config.toml
d_model = 320
n_head = 5
n_kv_head = 5
norm_eps = 1e-05
attn_scale = 0.125
parallel_block = false
init_std_o = 0.00444
init_std_up = 0.0178
beta1 = 0.95
seq_len = 512
train_tokens = 335600000
Each number is 500 + 25 x the weight over its row's rms, rounded and kept within 0 to 999. Layers, rows and columns count from 0. Numbers have three digits each. The size before them is the row's rms in percent of the matrix's.

# layer 2 attention value, 320x320, rms 0.0782, rows 81-89, columns 160-319
093:498474526515473497543509535488510491456482491546564502486511546513506503491497504468486513526487526474476474512510470497484526517492466506526492519469463508534493506524461498480488507495467480520517508463558536533481495484500483501449495478449469515505492514488471520508517501512508477528512535493471496464486501492494444515502445525497469543515482473480483533494497484456473490548486500524459538493496520540501533496482460531533494486491493534513525526541515466511466524502445492
096:522509449547507563435496489525507501493497462523490504529484459524530546558473515496529522471504513517501483542470523496510507509509541515476485527531481489475484510482535489481528500446512509495492505547494525493536525455499451482494511508517530494517491508512528465468525450473507492518492510465516477502522478483516491483478475547534482500513534530489493515468508448521520455522494509512501501539506501488489491492485453492487485523498553511465483511443502510500497493511498463
108:502502530532509526514509526498479474563483493485462531514498524470510521523497511541515475484493492474503533505514506498471492519505533465519523484483506524528521491514510504509501529518467503476470531572501503482444507448495512534461507478472502518479447489505503496486454551517470491474571477478527446524544498480520455550453500505505546475483447472526464445497502483520517537495492545513491477484484491525487446521491478481484463516507470518486484523496526499486492487469483475
097:536546469491472550522493515500525503512510486516457531468532506484492503505511509517510496495429467533477501467538483486498492504514498490453503493487525492538515513499561526490502499445521466482473499510503493482497504434526479507528459515465507496506492476517482477502448503493498495494534525481479501527484575489509474551502516536496482540539522486487503485485487490489517552500455503516470506447477555491510491561495481509498510522473509509553493489505510510489489502470490447
098:508510521521520490552491495513490508462460483510516494488513541484510512529482510500529500459501530487534496466473508504429506524514457520472526479542496525529541503473467546488494497508484479457484516498489495489500507472467477495484525558506491472499516478511497504508461516508524514491494524487488473468515505485504443490523491479516479517501503470491503465488535507504517520537509502522556493464478513507510491563487501433517485512504498510511524446494475517528518526496453504
107:491468474465500472481519461492503498477475518537480501501516520507492516445453506509486524431552480466496479547510481514507485482473524556499456513500477521482490481489478520520512506472515520525521485492555476511496501497497488461486507493507477479497491481493529507521556456496530511487449526505494461539506522492484564520503508512493479508487485507493497500494486494505493456489516476514460485522528476515515523450533496522482499521519495448473516521520518488485503471535517496
111:469476501550534453490526478467513466482434530490464494506491508497492485472522504480508497488500490538510514519523492537450469506510500499540504468538510485474469497525422516495519477497513488492526448419512496504506493493504507520512506556508484493487503491513516527508519551462520510463464432484499537506504476530501518475486483484488487474438463551495470506510494506511481474497495456499510499521544483499494539483511507506503476516518493509483464533525481511532477467505509509
103:535506490504475503521479492539515485498467492518506569490505498504503491536532488486539510505527452543468485479459492480536483508473512516484529508545481499496499556502479517528526494505474460538512503496493515513509496423524513495491507479505482519511499490475497475490449513478475475481532513516528478467510480502514508548473499481482513533486469542463481484529493477509490534444495522460454462492518482515486473524487482519472516497534457494469475545518522539508475495453500469
102:496477463521545470466481487500473514496517508485467455467473466498521463512504507507487497464518496473515467489513534449546481496495476534483507531487489494496472518496487473500504494494537527518515450525535486517515536492458538505526523494505489483508503475509522538484535495546496466547506496521484457481464514524473530572501535481503507445501489523532466533484493452514518472494517514527537489478527491431502470477513549476515499515519461517492540503471468486521509484490527469
# layer 2 attention output (transposed), 320x320, rms 0.117, rows 81-88, columns 160-319
093:463450515524507484469504496501558480532483524487481474509476481472522504501459491528500486472539479485466513516530515537479443496540547497518473470481519464491534541501484535512516466500527530476468505497533472433478526513471481500522513472508492465503525507484523471522455494531492495510522498495492492531506494533492559477514549534510473450535522509487481539515501515503515489478488491460512474467490503508492529447515521524541525483502484524520453502491511494481551487513519511
092:487495453502489474571476511489503472488483533451502486548575533450471562520524480539472499519487497475545483475523489514528510469486467515506477457437500472507549527507504519515467525463492481513509465510519529508523476506513522520495481525518507477454506507479473506518504497512518475500522487452477542512498537522546511492497513483458533489482467453517490520492479509495518486482521451530445527519528494512496536513514552491460489526493495512478515496529451473481508544455499460
099:452487468468506506554456517486526520472488502477526495492516482535508515490503484478490496503451480502530504468488474509502504516494511533499510535542545516509519514510490521459479530500497480509534460461470509498534439507484495483507511509563484536520508498500501500519490479487520545511493496543467505490488496562454556490532563520483473527441526543434512515479495528473503504513451514507538499522503500506520522472502500471515553494524484507494437507484488485516547495530509521
097:464477497464481472514488541522496454506481474494530508503502488485547499526450504506499509535474494492518483478530508495487529502520529518504474473520490495445530509507444490459565460517484508500492530467539490489495455480491483533523489519547488474503516475536522470541530504493518516541492486504535528515508476516515490463516515517483504474456469508479469524481503517507454483470492479481480524497465496497462520522453510506460509531526505518517458508521468525518523452514558517
098:459480497473493501527457495448491498522512534491485517491520481494499461500486536483496490492469488497483488479534483468524484533492492522474476486478506516498507496484549473493550511511480545507494542500513481478467471484531464528512460504468509536508500530493507458525481475466493481495501519474513518509494528519485524509515519556485465469517498498481492513452479490555488523503473486468490528510496494508515512439470433545461487463502510490517489482525473497481509500537503470
101:471509491502478522492447518509536501502514483484513461508514488499525486524515457504494498525520535511476507462517507461483529488513529485475500466487492466471483488490516525490488460545492507489484508508514548485505542498485506481487499464462494505496555496477445492529513502492492480519445454494494565467546484495525443498502466508539463486511470489519525484534502533534480539497499504485552469513489475484532506522524465519506492495527507451556483491492509517459496510466495478
096:484508477515493539471495509507525545517527467486477483490547496534541513469503495471447490477509500506504485492471494498473488497518517473458502505468517476519479502512530505521468514583519534486450501536482495489489518520511511481515526472471513523534478516475482496493498512496450534485492527561477485475514469498538500515493550494485541521529459460500537481491496474554498501492520492454528513494485475503485525511493500516557500467491474454490477489475504526466493539460512480
098:480450465471515505492505493514516553501513515498529511485543561543560517504500508504503507469480508509495519462506504472520538489503542471489494505472518478512521508514524488491435456537493499500495499483494527527466454559480495479516501508503497528439584499493493485448483497507503517495460507478510521498518475526529497492474468536533528548478487490485542499509479500482489507494486492503489522552512499530513522467502500448505507496488527502518491474465496503544460484505545519